Weights of a small transformer language model.
Architecture: RMSNorm before each block, embeddings untied during training, normalized queries and keys, some layers without attention, shifted keys, gated attention, a smear gate.
Training: a variant of Adam for these matrices, 465M tokens.
Each number is 500 + 40 x the weight over its row's rms, rounded and kept within 0 to 999. Layers, rows and columns count from 0. Numbers have three digits each. The size before them is the row's rms in percent of the matrix's.

# layer 4 MLP down (transposed), 1280x320, rms 0.0736, rows 690-796, columns 128-191
087:519526455531513507495508518496568515488481433434542520506434445507415513516504468454470501389491430499529496456508558569573546497456567510572522508422590495527447553479458425547451510485474453
104:533540522465491446468517538525519526474422503552497551479481522496525439486489468487487505467458486497494443507493503487549498485539541479521409536447541513518564511516481471596574539505469466
100:432562547458423495508478509517529511522524522486518488482443468545468450487562557545600496494430538451523480511432558490529503448539450518506504529511504519441435546534424535592460487506461568
095:538484486453497576464497500429506556461470513531518502464477417467538498428477490497475487437534466421535450565499534507569466497502473448534531503487454525496545552504413487444414453500480501
094:431478468458498519511501467503474456476503551529514487500449450492550491557469561456562514471495554507510494528477475398513464519489491532469480525535459453493559454525502511492542483464494507
107:481490512510433439523474482502494541588507434516521545516488502489483513456528462474600476535527529471494501477531529491468439524519465501500487586493520474511498504562504451493490537511475433
102:521532517467535471456480504496555553551532586483468523452489542511500442561465388494476569531494535541541468529544538499563508461477468583491481568461533519498474474506530478425557519509506466
101:521478443423505460461464470472485570511530509534495493417498495500475492527509532517483606488479525523565467542457441523438468549540510511507454539531554502532532515537513491559443494568524554
100:548413466461522539542597514526465542494538496471442484538481485500585483501456551483513526494490465530485497555510399488516462513469507550518453527529497503480508508556515501488534491458510478
105:522537532499534456528558514461541520425451416471480458544546477421495530542493435496463511488491466501474540512456480524457574504504508540594450488509484508521574464505477489473486475487497514
118:442508522457509509507516568523515532508521603495521564469488476543506445512468447500564538512427500586574486453545537432516493445572545605492467490524549504475506467497485521473538484451485517
100:449548445470499520506387572509550503445532573460528450479487427494482508446523519532521502508558478496550514499528447512453493498507495565380487489504498523518501507523555535456438440551470543
039:493505511563532475525528515490468618442515512601474452471516568455467495516541499408503474515492462460519549542501497526540514577504500518475489508499631511524520515497568539480491498448515511
105:447511419452512518582519561506485509563521548467543543470451511480429485542568400515498554539448496524513489462527491531638570503522478536534510532515470510522478556532533440432496504511515459
106:494465527495495566539520533528509487444485558475549524521467521457491556434506459542589558453520556445457427465480482531491434502467521582442533467521522485600519492508496537490473492460485471
101:518496467465499516456473525444480468551458451571426478520430547489522505568498580539460516475520467418495549455539437537522479429543543492482527472512495517448434502465477546477517538523511519
089:611446481569472571481433472540486466561487541529461524522554457558473469472572516540455571571527488543528552386543519464433466522556544572584507465552461483487532485470527489524515589433496577
096:488550486470525546502529506552478492536475459505516481578465553511426499456477518447512443518533501498556530444528530526399504464495499468519467467489496430503493568456506414577412480515489434
104:515505468511509453481472525526524477545509564530514487508473502483447434524569542446486477564464484499469470519493526462466478505538545474493516493504530527533517503532519543521512487488512534
102:472430540506457519541518448498529461482555463557538427498446514504554513604441537471522511462397426522447557491496478494466462449520492486547497468483515530471508517567562501495501510522519501
107:466566529494493439451492490501496501477521543543553444491461583512568473411501503513544560520443476435566501481529472510570478462516464458525520513504485455445507522504507447490528553514546520
104:466477495520487557482512577490471582496431520460458525502542451431503543547452385454500503487468481464488472527477461489457527522501521483501502522465573524429491456512534476514466445462482482
108:448524556483468533513524510530551555515454501565499552521499546537566484556425474495469625403554516546528493529521472493467406520491470447551537562495512497478461515493436494461495462518519506
102:444477456510465572532486533537512491478478496434562495521483508405549490534512520585497526478521480566535487531451552497439475518478455483490452480534543585552454515549483528502483486485460488
089:500523534548539495515523619411429514535485526541522494522499516471502525482469476450545531426576408512478536494514543502495490472478447505486469548490495467530507495439452522481440411550547407
036:463414473454483453512444482474487513522485437504556480477485482399514504527496473515495500487440495493422522548474458517548504540481488522453499462456502521508460627517505448506474583482476475
104:521519612478509481512466577499475465546498521487475502502472506504487465525483500495550495469435593476525405478509524506500468538495487508498516474524541498493433529546529414470531502488472449
099:508573456457529514459510528490452451490472537526533547486574556525540539530509471553533479559446440537486453460520506547527502477509500616576496503532551505507490573530492533455514471487503521
094:511568538531493578429447546438559509572437464506484530501460503434500485496415494519572463529575485397470463508593537452526550487527485450464489540514521476497550516498505462540514522552542548
101:502503464502516475489471559504500508505529521496544518536520576462445486483535504525499408558507563540550494528519511466489579492526542534517485488498543603559499432521489525508471519460476460
102:437509511496349473506468471564530568510507458527544459565532520499524556489464506498495441482490573493483547484462473429527458479538508499533461532546499489529520464475473484547439500493437492
103:537514498507518431513389559488538475477509558577439519489467543490528488492559522505532494455612482515502441434501448561475502537483538514542475478545532556516488512470480517439456540475412573
101:567491444545423553532476552550541556520523481536563437552390518494490473518505460529531484499511456528521463508454436506479544500473563485540477484537528478488502538526490523550485448546495494
101:487495545431493570546544544395473535517517505533518441488516601526481495392483490540538543475483524515519480470477547445527491552526481490517507511518448551474550539505513554540437471488513499
111:626536498483568427459509490473514476591479464452488550502540544389556478455495535522505447512515487484493485532485466472476530438506501508532531460501519473574557510519530551467484487523466526
100:480555581544463555490526496513530472488520429509526471486481494487501448535557468491524542562573462590507495579437503513511511489468508486437466543496503505488523512511521483460475483486494452
110:527492525574506515506471439485452555477560512454453533462475434459550510526492471487529416422541468517461494549472496512556507519509506440460496479446506533513462524544442475545486475476513473
098:532500472484491542506433499549575479464448552469505474522445489489473437587524492526569491446489488507486475511447457492575539487452529463445498516572507483507485490455476512514454493507396495
101:494505467504396570540454533485486490469504513472502463508499454513466523413499474582523543493479513491545417492523489477467501436487473554463584450495494517508474487494474466452461536516469531
101:498521518452461473387492478579522477513473502439469551494431498519487467584500517538435470535543447489451458455495540424523495418560453491493518509477531550487495512481498551446572447470494486
105:541541487563506522563426480527540532534539498428530482466485506503508531504472465523534478513575506469441568472542528461502449544492497486447469463532514499424510457464512435525563508495535476
094:455503537507498422540458441477583498545570448451487465463568515503405537457492510511523497506425533535529517522539537515511487563516515491563550549524527571500471554490556551507521533523527471
113:515508442476559501461511494537516515497492512472517486395483509546489533446473545441508492544582540561459560486434570520545486543488438419532482465491492481488557562501449565484458516464482469
100:536466494503534506446506551455507488459538485450533572571463476493528505555446514520501440495532508493485447498452511499459520508538428512478539535509501533480487474520539504562569523481429442
112:529516481608542448530482537420479513518490436456365504470467587538465435451523492512501456468502534519433581496540486503463479545454429506487528508497461468519470506440534467558500507458439536
094:483554457525531405538447525439500476543451452517424524503510509537469469458453560495438507493567462476588503482521538571467525586503535525469474516465506442512495490506491435583525532486493471
104:485508520475536491434526480430522493478565504440448546489523546532493481509539396445530439478478479517425478511509503482516464428444521546454533509540414552493426501527518448491568479511405511
106:551581518472513449494555493500469504518506476491499484417517578475487561514541530493490500402472493493476495525528472479422536481535439520464453517480513493501529509472501502407508494513556485
099:477487445479432441546492536507540440443460533501502485548415476517485504490496455480517490510492524479423511510453521483563481499502517454477463465571502507526508511469533361471492516503472516
105:498487546534556525475504555488498532536493531481520494487404488535547405516517523485511536503537542451589536598495561358559499492544471544492493511411523477529574457472537535442505454521529530
102:490517524514499531492524515556516440448548426532471523547549453503500431505559466477528516474523503477526559446555490502540539586553516502511454455495484511497506602549394518506506519443544566
106:533475552517547495452475492472523528549530444488472459519511509525510415442569470504522528529483483547478513504541399488422478501533508439533600496494561450547464487551495513506433516493520502
091:517510567581490485456544489465466508515488441489475602504486487500481395484552411536515456525493484496484528483445492550575441508528479479490503529554510559447460485529500614542528482480506457
093:544568448479513409494474544495532484509564502443529484541486487520502461487477430466541428490443517455438444537497532521569516468487482527481538536498553491486457515478542542569463446476477471
104:482570518559447574529525496504434493555510454538460411448465527477549467501566515459525491513508500480484519559524455501508504466519533558557497477445492502443531483600514463540530480471449525
105:522508473516516514436513480439450485492502450516455497485490509549452501491455495428465423539455522580563582459545433510466494525490501518505548422470474533496552472546490527516621478510561512
103:527492500546503528496508462423574489479466495467470417574467484547495491546434530521479495501487467513476485495480442535534512514523466453481577500491504466491443487510498453442532559527477479
100:484523454514474514498457525459517483507477476448515449561478460562520460448462440494540539549458540556493540491487501487464445472539504464467497485482507433523629465523538451459502536495444460
112:452460509525434502440477522473489443548519579502504566542490511485382497492495505489530529567551532558510460463472498517444452452534519445500446479488530503446480365558557537516469537485503504
105:494537460494510519537474479513515487532510426469420496525424486497552440429522462518500526447513464384453470561503497504443598516487434472489467575523579495419470574515480459500512545532438486
103:511513479468559527517480528460485445518476428471510499489527528482503476532550445578486531516463478517381490467475458442519588491595528470482506506437525500481484509492501462546523478420498477
096:556493472477534454529532487478525554498498541537480515478513471507462442477486460490521472536571564559556461497507537436545556496493491488479515487515533481548538546530527525489514600511481444
039:544587503530468619516503541449515566508535477465412489531454414430470514438504437449538536524523426578524497491523375509493515507467493540510499558507525509509468480512510416557578524484498523
105:436488504599523492498544496442510538490501543514510489464468582572474475545522499510568583445482456527527358430411423526468498502489515511518487519469549524454478453501481523510506482457476477
106:526511476523503524499520492542569550488461590436524477595475502460491514459527504470496579475451564531467496505463475479517469486456543481456496484479492507463483466563526505481502497547553453
100:503572424488429511460497553515450513471469546446436526490509474538537499452525456453580434481539452572512492478520524484514464468481522473466496472500477488460418504503503494476543476491387464
103:541511485550541475502444553509460473539479493486493551529451524526557518499544479527439472524478484571485518533459473507553530504481433494480411427451464490494433546574503532496428480565496442
104:492505508519488434444419536545564443505399460517481461525531504555512466582518534491503518502409475516515538440514546492552485561545503526532504467469542504501519503503520510517548531469490508
104:517509548505486461516465526518477517478490502461555523517570484504514512481499499473560449467558443490539439413542465431493480487506518543556603486460485459441533573535511478469514483544494599
095:456483553403541397478489517499485508503485572563480532500490519512520466528496518528537498499497486537468470426541529478456525509533440592517513536450534433548611496452506573467577550439521508
104:476549498503500529557513468471468542451474514482579504414492513444455468552443436523489514516474497447405437571544536457511476470388502463479566567517475467496456538549527460500520498545494484
108:584484474530537509478524503496522550474542532526535522539528534501540471614475443537541508451509543444459554519448512511428432528487468434463538502561504442476509571478529527462545490484435525
101:437564495458430450518456448498519542484518500440468459492530487491457430594527576450466532500536523454502507513543497442530530469462506467449530526520505527489563514459517540528533489495476461
094:498457532523520537515538517538516482502509526600429477473516463488531519498535408548512512493494497522469475566496446551512545477523573525540530497461507457566568538531470493532491478468543560
102:503500506509499423512487450607516568538433481497505448594498487501522505546492509518522548481411453485494470512452527521452465401442489461571536466500546531491578485441507481526493504519523514
044:455480505515477437542537474516484499502557525538494513520499538480496507473439510502468597463468436495448462423534467468535489509568515485465600541628525583531443517453501510432501464483491460
102:493428485577509510477478576536563512400522510451530479494477477522483473489494513496527511479488510501461498513473539477483548492521546484455529472481527480524436508512462461543460461480458500
106:537500541543556505540499503519398483558557536484611470481389514517517468533497515572507512549615491440477544579471444541563548504522462525503554512470453548522512464505534478527545485496371508
116:580539533502530478513504509442510424467519492516464565497562507499500419471457471566517484522537535500477523460486445459536519489540518544530439509500480542535433547595578518536560518515421484
103:511464469526492539491501515527413512543568482445526492497476501500507441429551512537588451440448477561492472468483543510436494502434444495482489458475546499439516479509507500521511506511505517
043:448497484458480533456506513442515474464487532457501565548508488464514556518523546476540574463520527535490551481516498531509459511497547527505540531566503401489449495543533545474600554509526490
100:445402513441523514445521479505525471523502626588545475494471543444473498517474489532504591543495567509509434537525528537491574495544488603494514528512500499497557497444516536506442524470499503
113:473508460559385473484435476450501537570507451500484540528492514534517486572443557514565448478529498536414500519512423483504497516506506461476458514443581523503497453565532512475539518450519468
106:464593508607492559453483514507481507539492532473441478602484470512565496531467497563526474531499510512465469503467522469479525482461512466544568455474444521509508567470433532456437444552536510
110:502497541495484451493518513512441515507498479493486489506554516518531497530510521514485490502453489485495523534541482455488579497560474485568488513499533576467550575508535554479524432453507514
034:524488560440505530500543523511496512528504454500521493468480430459497488480484478481491500461506554503460491459534511476433513499454518497494478494549456560527490485540523484477476560403498605
093:431486462442483594496485477476507513495549549481501510483441526477490519547497502496570538584521586542501511492514492537502516515543497488478545476512497499467528469529507425574531400461476487
108:556488414459442537476463480452511492520514513391549522485475480538467471510486523475496556457474445447462429524471431517511445485580483470496488462467516608407485496517564520515538519570477418
090:532437555530591550519504475465496440540526491495548493558603552526538514500493489454462492523510527474549420406502525573391499540526504409520478487539530484498491563517401526487527560463555529
104:498486591512585514533553494519524552428445451534532512514484470493487459543488557545488537510518417529462551451493499478523496480437500475486534427515498498572510530388564510483452472489491574
096:512424524442566499507511511503453550508497438572547534514469540450555547500487494526543552518537539475533441432533476489495559448490520599460547518483480525445502529475488470551441529508534495
100:449563524507447550475496462510525544491532473529524525465476493488513461487508551578508470524442479461474487512500482497469457465553534515437511558521504517470469490434442481571514512501536516
101:457460491517548500545504481472476434505478477552572557475479485534470399482493493530537491504513462461629476467509499479435498474487494384539500461518499494485461551527446522449488535583539450
096:478487476474459504503412533556450589447506403439419539502512547472544501582447497506569417506500496543483482470442490547461482441505535503485469446541506511492492510523496472519515459412423491
098:513424490535513466493478524495543529553414521448489513502489474540516561488495566513540501561559464572521517475451511517487483524555484426526438558511527547471557518470462590480454491600563541
094:492513459485472483465394510493488504522543439510480492560512443435462525498527506479528521502488481534506513440510460496440502436474549405493443514465481525480493501574514504459542449467463459
101:590517478488536446537494547507513465404508454482475545468450502458537493604492563468532541457524479495496511467491446412474509450516468433486469501499501458532464531506434482496461517510528478
103:463458529530505446488523533524521466501470526546502587529454515529536544465473488531463500353456479491431560461490530459490491535519546405518499450516500459455503504545516589508513474527597531
106:484470511466525506533487462463549515492599516446521493506504501514512388527560512549497534481475534520416506530468502562491529477510425536542486514452485569542542478490507527492576526427533406
100:514485549537475517500480557520467485488502543482470531557494479484453447477510535518551438458512555478486452558483440488466543581526577530477504486516480481458447485463546460476523479491480509
103:500516497501482470440476442439481506484443530538524517513534510514483451532508530551528495511504468564518510470547503562521523433493464495523523524532578511454456530428529507498491598512530466
100:434563543479438575500517483514525483548509552484437475479434513520550576469548577483430483513510493539454516503425514538499481530531508487512552530512489511511454563512519530495538440480527496
096:550503575462521474544530481408505559578497465519432450485531543509507559514482490481551479509464489487496456500428521455561585460472552476505502491492542457465560518487471425479448484446482495
041:461619504516523524453481521502523471549442480553493515492483520521496509499508487484472600486423466487564495514515525472444395484498490476493507488524497492529499464445519478432523582515532478
091:486549483432458511525477525521533491513514580454485549508508506510457490569525451475467471432449469526373560517499521486536487495491496485441469468511461546495463552571511501508536463485478429
099:521488538475517487432506524474474475511446422519511505471442501452549502483544604446491531553552473495427552548488505473497516467504487455532493461428468488412523515539531523475476482500517467
107:565432495434512470562516516476414454496494493471464532490469486489515468431562527510516459420537532551412586491500535436448476433478453497485482571511589554462521433530541521494463491505482517
# layer 4 MLP up, 1280x320, rms 0.079, rows 691-797, columns 128-191
105:448511534527500482535484513506437484521511421541499576508495466490473519473474535449452514503452409465591509485512505480535425581485444479502499419365545496513479527489469444558504513427558511
097:421541560565486501543490511504493515561450516455554466538463450527570521436493517507509493493515495479498523544411551461491457508524505454432555502438481547465397552537416543526465484436500544
097:472467529513515409518544555550452480489494559584502486461431497459467564502511505511488390517530493464549467479501515571533537482508583484539542449494519441549491453478469492486531433543544480
095:548575481512506540470477531484530564420459475520453456455502512463538590474514461507424442582484495506464604503534496576521531540476540433478498426452502592520506476522543491460532465499487550
105:531521554453504490547516461512474542479544490470551434588509502482512518512523469431506465528519516526429465489523427548536423523494520464499496501486494472515515458522520555524529445477481497
106:522528504506519553545549496475499447491483549481518535525539488531476518547497472479455505541541470494519520516556488541626507508525496542546507521510564550540502485522542558497528490478588533
101:545447489531469434502485462505486525558488485538479433500525431474489501541539446509488487518486508545502414542505481499453512522497590489511472441429526490547464493497483452505521450478465544
101:533490568485482434544506517424529551519470490527570522510472539562550479466552498436504422508443463503549476498556514597468441547470546490486461467432555492569463461472479475505529420547442567
102:517466502502520489534456506436505479398477524503529451560504482518532507532524450458428528522568422473454555541440464645469462534486494551515487459473451444485580474486433465539485540477478515
122:444474480396527463559550420532513480510503607535559533500501503512464484458520520498435590501472544547470481478538531431508470490562532515529545473528465467473488492484450493481525517404487465
099:463465405453514415504489488532464497565444544528547488528488455471522516432520470530533512602587498566489476524527488526539601491553489515511524496539467431549504516515477533548467460477493446
054:477512517475573509498504482536516578487526457502575445513605455471547512494496518499449462559531476479525514511488463515494541528638595506519528487462477489510492502514525491497461469500526488
104:525532485516484466495475532534514525514584511463518469583470486433492510496559533460506555493399430469484468473517490548475558543496466494413433453506466476564414529497413505486478513525466422
106:493490556473520481506453466469529406431506494530548494581495514451520503506474464518555476538529554530499476472470416564497459506512539488443540482523457468530515533468535558506498488529526463
098:501519479518572502500477409467440492461502543435521480520472533478588466538504513484430494483513517481555547511527448484533465461516493535560493498444538479490411528456518479515526448520468492
093:435525489518553483546561508518452483433539483502510456505480394459550511537498513494542497512507438515514523509465477497509513490442510418416553484463529395538455477521467423474460381436452424
098:558540548485469503519515515497501470466478518500474463526506453532530604553484500552514403528541504536484497482523399437515489540502509535541519507447518452483466519497504477447480553486500408
104:540439525488518536475498444498517533391478529456523549548485543512521442517520536476480469533498516497520527555478485492559496531502506532467515483503434510534443462538570515542493482497473445
102:467426508526495507509485491488509454511568555498549419442493490579468556518484597495545494475455475504502523439501513516507493476514506487607512450475476431491430513494483499489482516510541447
109:467526519516498485504487453504524490453469555463538545469480527501516513463490546480520523600480491471546478462577453554535552537469493482466565491513495506471529522493517511517534504484488517
110:433403488471484534495554470493492488508508471482511483529503448436600585578487460414467524526492377542542434575529455475520500526539497473482535415494484462540508574549428436576451480458421472
109:529541461419514441551534480511515581510472530574514512509571441521468518496531546472478542528515431474642500502533530498516455467507504490545487510505449486587421474468501434445464451546563481
103:502487473494499488558490466483473541515617473559602445492478479461545540488507525514534504547543486518545511500462464480529507512509520502501467517505475503486440497448482507562507495484447388
091:509454456475522515530529398526575494476472514437459516533557525480497447471556496517474561639427509564457511583421505496517502521491597472469544457442497543546504448507526452504518511401495491
042:496422516441626470574514443507525532398480487458514486509541490486503496488552520449428570529506512516565480522531485517528508530541524496489496508451475537491459415459493460557421465513495457
104:513485571433486525458546517503515499426463478505483476562517509486502551535460497458454550463512495483498468533518502504495485522492469526516498468537513486514437518429481480577521417534514527
097:540530480496507486506529519513523502429481553530497542477516434529432528464506511559513516481465522514535473540480453471557484482541531538541487505471439589544463528413441513544533510536616474
089:502555547543539522534503509427412531548448527526442461505505469373508543486540531504550425551492474513530483487512481527498538457483482462501521469454531422493528465475544441453448526507448511
103:510499504481533452497537504509490544485533458525604474481504514439518522477486532422491462528531504505530499562518494540463552511513508541554488441455481499519510464448434533541481536537508529
102:488506533442495445540487493481536508554530512541559464494464400471537502460545500508487514519502502442538563494524461496526506520556445533500452566463477489524482456468466540493489407553470498
101:501550424443511469543539460496556482521525490511490564497538514504482513531516495420519455549475415522478482527475477578531477530501576366508559496419422508525512468450406529537495503500452454
102:565482546509495512535479531463494597490526476549563439539479496359500496526526480515476512580519482480536566511456467602484488490474514473552431495543490449516441521493522503499457517534506452
096:536520471464479461497525539466530541421556454521519442562480530480507459454546443493497523467554495477537509606475476515498521507534551404540449463467474624548578431502496528492470510518541493
109:504467517495510469480607498462523559387487560438538452513503455486403526521522534443512466498463445413512439472524454576458474501490540463462521501472523521533459524514506564508444416539452479
098:484454583503514526462523423534527511498485426557531516489602433436543539551552545528464507492541490462475497567536449539472489568497572503571524513524428498434511514519496568468519440455540523
117:497530500513568427513557496446527519435511502479558593481495464530525622468522528416516484469492499493529457477418511578445461540490531518554492399443497465513445542484533476507507491484541532
090:463475470522507470469447524518479490484544521518495480566542492518506520473490481471543506526523491542551448520462484466472505510547543478433500545500501521535477471473471557593493440525494494
101:524547472498549485538451445415483463557557484442529513524541488525466607446482553521464552538498530553502515454540472470474525547521469565443582478451522498528543544512509500478488551551512498
103:467493556425523556540500479571490419439492479446542535449514459489435502553579594521460497529469467447470463460523451626577504475476534487549532487525477486453456517412519518531461464520490451
100:532558483559531440537490499535519460525564506447510491516518504556523509554492510517493450496536477520441437460549514450547460552523566469509500502415535588541404491522419432482506493451513559
096:516472537571518516534560501455441487451535524517469552473451438439561502506529558464556431535486468424498444453499471497456527562512567516517484436426513453556516414512470543438499478533519502
112:462518536439570431531550434509504564522539519513553498489573475487558461505475457422402490504496414461534443509521507517549503570504503457487539524488480491517488552499496513489479445488497505
097:543575532484483480523512474380514508518519506515516496545510525452544547469544547479415471504523450402502478508475466517520562530487560560432494498460419462488472435485522477504461460541400520
113:486501477559503475500511435508524596490462519437469472547585520536432472479483536499452481526477527450474549517537514528481537538517512478542559497515511574527496495506499441536444500508469493
090:509521506428554467506526486519531509460482547537481590464482546513540523512512508485482441480434469529544484474465438540470479543485564433477547501464539479534516481486458470492527560445494569
101:462481427505515418490539395385500493520497440548500527468518532523464549498529544453506480462485481421445554472497477470533482478541517522503484484448415579557524487478526455428494532523461479
106:503447486512478496510490516463541462494518464516515474481461494457491498535569553418512529491466512522510483540448460508503473466549458463522515418526489483496506410492465436487460534496510449
098:502551520505517584581502510487504474457548528528472503606553493494487536484459544488450481537480539502479555546499586525470486550531479447476491489474481496461519503500504396488471531476492541
106:463475473516497483515551485501446523530588461487510508569522473476464484521472558518443577504512509457505501565518530490473504486601462509504510423473463525523555465493471458553416489492448438
103:469475479531530498525538546513442475523601453556522507524515496486498519506482492471484484471523516393467575561499419498508520552547491538519414474564536552535468537542487551562517549444508502
107:471491459444508518470476504487470546434490506496546472488548451528471519459560484523489488539551524505491542510541386568465481478530505521609518516522532407480431448532518504484479502505533479
098:478418453486505478477468521580497540418597497498502426549463509502555514528465497470534539532524506480496479500468466502496477534470609501491502379423480445551492448477523414509469446501472490
088:516510469536505430549463496477551526494555489482510489525504401475440471502453587500494470545477485542532464542490492559471495523490502502571516439439481564493461495479496517554400476528512465
101:477545521461466509581530474474493515522475441496483452487475554501508485521492503456497553491535483452507553542522434556497514470525445507574577499503419534516448494497421442444503527420521483
103:582492480483536418541522507391521495519456519485540425468471517532516509448513551469464479520385489482517515480490447505461532502443454541541541448457475492510470478525574509453504435572507499
103:460448500493556514520555523494514531449518516494531530572444439460521520510549508510516493520516498524547492556565507503520509499516520435529510506478488499518375512448434503480468539495519482
102:454498557485529479522575561493455458428535474530493531510505532494486535489501500466508508619440454402512511559450492521529557574507582494493581471551485496572540546479496466517416493482535524
121:434552446498511503526563469549461557477513446579481535468472453537546563538529525514493470508480513498529541517547479505468523525513516522490520458428522492623472482441540459524472419446435493
103:507463465544561529547630400574438508435565471479476469566473463506508477460525524448482517472503464505492441519486528496534506519513445530502486510530513465507446500549483466507506450475490434
101:546466519465539497478536440498430512500465507530572442512512480535586527465492496497481556530432525429450443504510437498513489495538537468544463457493467470527481442442498486503471499474480481
093:451553481498554418560500485496532496522535549520499453484539494506517607443556555480459449504505552486538564509474487488475540505491491439508496520494495463551508518484557498494519546524487512
047:510478491530498498528529487492475557524511561556542518567540527460483507477530504479484493534500486479562552590509505519515556525591527486503494476424467496559470412531471482517438478505534434
103:457428516494532527558585467484463541501508438578556498484492504508522507455515508496466474509477537469469595539481484569516525570518470441437564485512476529450491519422486531518474467460506517
105:524500492470500447571542488563502527535478445480509480551549494455515558508532501402561458536505559564518504469439432563465498517503486513482506501507515493525542456534519507479471498538491480
107:480489445430543464516527484453423486583503490525543488643520509452522490466561489498473453450545528522549434594535473520518520507614473498440471437508452492545485461532457532464501526488437482
101:439530481479541471493511498401551460496490555467403508604541570477575451504522481465404402605531511545512473490507473481434479483504536515487516490508503525446439563474502599441456497470545530
102:494474522451533443453519520514488446493524447436581489552476441585485471460503552468486528494453484501492574517436489502499477500605465528500529468496472515526487482553542438520473524503487567
106:541528520487493427578470479498452598483470438538491469531605538419506534418487533458508463488473492510501476447477511445478441518515556540537532466385487455529509483526519472435476475526499525
094:471449473486468523461491442470518452477464564414547471505477536453480493502570517471520430483546513489464516531446475546492441497460499540554520515547451447518506509460505444596488515535428500
106:467533505441518524537541496394474527455542490548483469474536459418440504531511471411528484498518519470485448583557506511510499566487570538529495493532534535546491525486503420529442467479455505
113:519480447449510488525531487528414558450526509528499474589501443467542520541561500440420467540515477452524513530449456567473483537491548505477497483463477447549404567462516479461439440480482515
097:446531507430482456543492434538470586498470523447488448442526458507575496530526507524473531546397486476517535501548483483550474516448533510492561465543504477527458484493494537501489533538541475
093:467515532508466552510568465430531491511585495488466465581517488503550511536422485501536446545561535511539519490428489497476528549536473534479522480459403495464501547409440465579476507467455457
103:465448493491525525493527441504513558554520516564429459526511536402473482540486497485476514495433468450511499469492431557508477461550471464535466457471497504525493493447440523577501537442459503
050:479467502455561429551480481488525504423536470506564508570517483505512523487514502466406496607505461470593475565519473497501524539545558469494545477412421474538389478440517467505397439490500448
099:463509530506528516552512501522508574466469491481548469517565460466528517463540451506474470512512505510516575603410569528497541505475434466496477523470494479531513533483423470554414519523468535
104:489499488489533503516555487474516542471508479534530494560571500499548469550560552474494516584613456459536478559563473575504573484540545498467502544439483510543478480434503497493534479498533491
109:512466455441567475554462489451541488578458498531587526502555474467535492523536528459557478461502512482476499512464407530448511552489513469537432456503460544548440581463507494503522551561415519
105:496485492475497469509502488450542549498542492490518460561524532495519562351521569399556490461533502464505468494444455481551542503521537518440520458427468417498548560466480423566484453557532474
052:498474522485581489573498457492525561438526504494464486492559461492509463508506523386439489536510473515501475516514454507489519514557530512493507459490494603538496450510515473507452474527509482
100:412425467493466535526557518477499457509501472489514485482461553457516512548554487518551483494583510466507523504466473527517462533522546519522606481498489419514530525424509471545482498470475461
119:560606493509540495540567523455566536480580518453530496591473548544482535467499498474489484522488514518525534538526514571461472538520535528554505462422500537483494470494483527526473518429489478
108:458516536553452497476499523419416462456469404474561499555507510427559503557475491520448445501536514517495485511493495537502499515467507476508555466516487524468531534443419491472456475482496483
105:530539583519519446490429428541461478502492471511493541469510526489494572491612600455475547501478495519520501560489426499548474497501498478604484501488513483493518552502477481547455507461455517
049:419508461495567466550585505490508516490504503503566495555520502505503495450548543499454497543546434505553506516503483574488524551589553478535491445490425506512501495459475440509458487493527432
090:511374472511504505559509455468415484459548534540503478534554449510473502487467536441501479530537454509567510507515559523476463514506459545477462533526525532515533504432471501576485542593505508
115:405484476536483487456514421526526524452555483513476504459524491514597537524496613525451477535518504503562551519492487522485481461511518513534511514487496494583469534424545517508487400491488436
087:446502386466521449561471549485522475546495485544528478564487523525539469461561515487492514516481461520493561493483450473512546501513518472479437525480474504448473461486490485532498511497448470
103:460439493471531507523487477492520496412459456460495563571505501482495443503512486507444568514509411468499533456523498460535494543514436475481521506527524467523440460458508504545465496505514574
096:363447352457478516426458496542523474496497473477530465563509489508533500513451462485511475527498544498497461486453415512570515453538505510591492490481490571525447509470491495467539493500472515
106:527481522422504427562502465492443499506501506514560458474478467503446463433514520421527462503485475478526497506518473505591446576515489479518437502560477483526545486530493479516476487489397503
096:437499501446479450515448504470514482449517462518537524514514517478447500483466525531502488513504498427518469561492439524505530592564495500486504408523524505511480383484520458472453490569454438
094:385400581517502505460469425464462436558574443482480521512564479512565537465411517467455454557538522465553467536469490520517516462478502450507510532512480491508509507479428479526493520466435498
098:484526497511530517499509571519485485502523508512534579526544506523456492532493515483550456510500517499580531544444519547533446524503506488515601480527414429502461456516484445493514538474475459
093:496528494548515507533604534530550521544461546415475550532514538495451560562543492452412476487449456515494474471508519599540457520532517471496544476535492502476458456505554474521454421549479525
098:555525584525566420538428525501513479445498465446427535574528462571521518530553565428551474474460494492504520491505437534501460482582489505517490499453499515536459444505505456560487501511495462
099:467480486481577489489514520525556476501455520586497469505491419527479528541575523515527523470406440454529453481449533510510417490492529493489528438475488468443524477456501403434448548522527516
103:504480564464531482551535529419401506537492519520577489513532509505586504456590538486514527527465481521538499532483521594505488531540471584553422531452514538571531551439426466505501512492521474
096:504464545542529528522490467538459510531516530531543480486490479507473541466420508448546440500460476465484473496537434513517481488486527499507504487425524406453448492464472458506507483464514506
101:479524441477492482534516478556475574538575511529539508487533507514587521522535460476488493531524484472449548520516488524530508555487567551525503495521426487494455466408454496582499494553440490
096:482552559462507523485441408573437453443513523524501524589532491480478485458574489473495496504510491465468461458529458544468485474472499424536568487483455464475457539442488547527478537457482527
092:466530476499521502486529545540553525520472539505494477555503451499417488612539468495554500516463502545561557596526517538479450537540551495526418471515504517563509471537510536457499435575513521
049:502416442479517538534520491512489519512549474534524464536526511494464499472507486466461502587521470517556451607492469556494514602575560486512507579406523473561442465542479446504435423480501518
094:465541501475510451476520511497444492503511484551495500488492532408489569552472500509509468508484399528533548515503512487559506491536542427498484427497462468481519522407502505526488527484550448
099:444462538486514506498517421421552480509450505484483549581523481450545546492470453522459496495472504431486499565488509492516556512516513432593512513459453428484515454495507466480479486484476540
108:508427538490498489528524483520495491480490505423461398537518529532530546488511531480527519544490487527523519471432482510497507547494493463493424517486517504508429439561503500516499454538573498
107:499470518426550505518448468582501514459496458559545417466484469482510549449514532563470474564500487478481466492469434515470604489463496485535589517473453435540444496464450470495526458537565507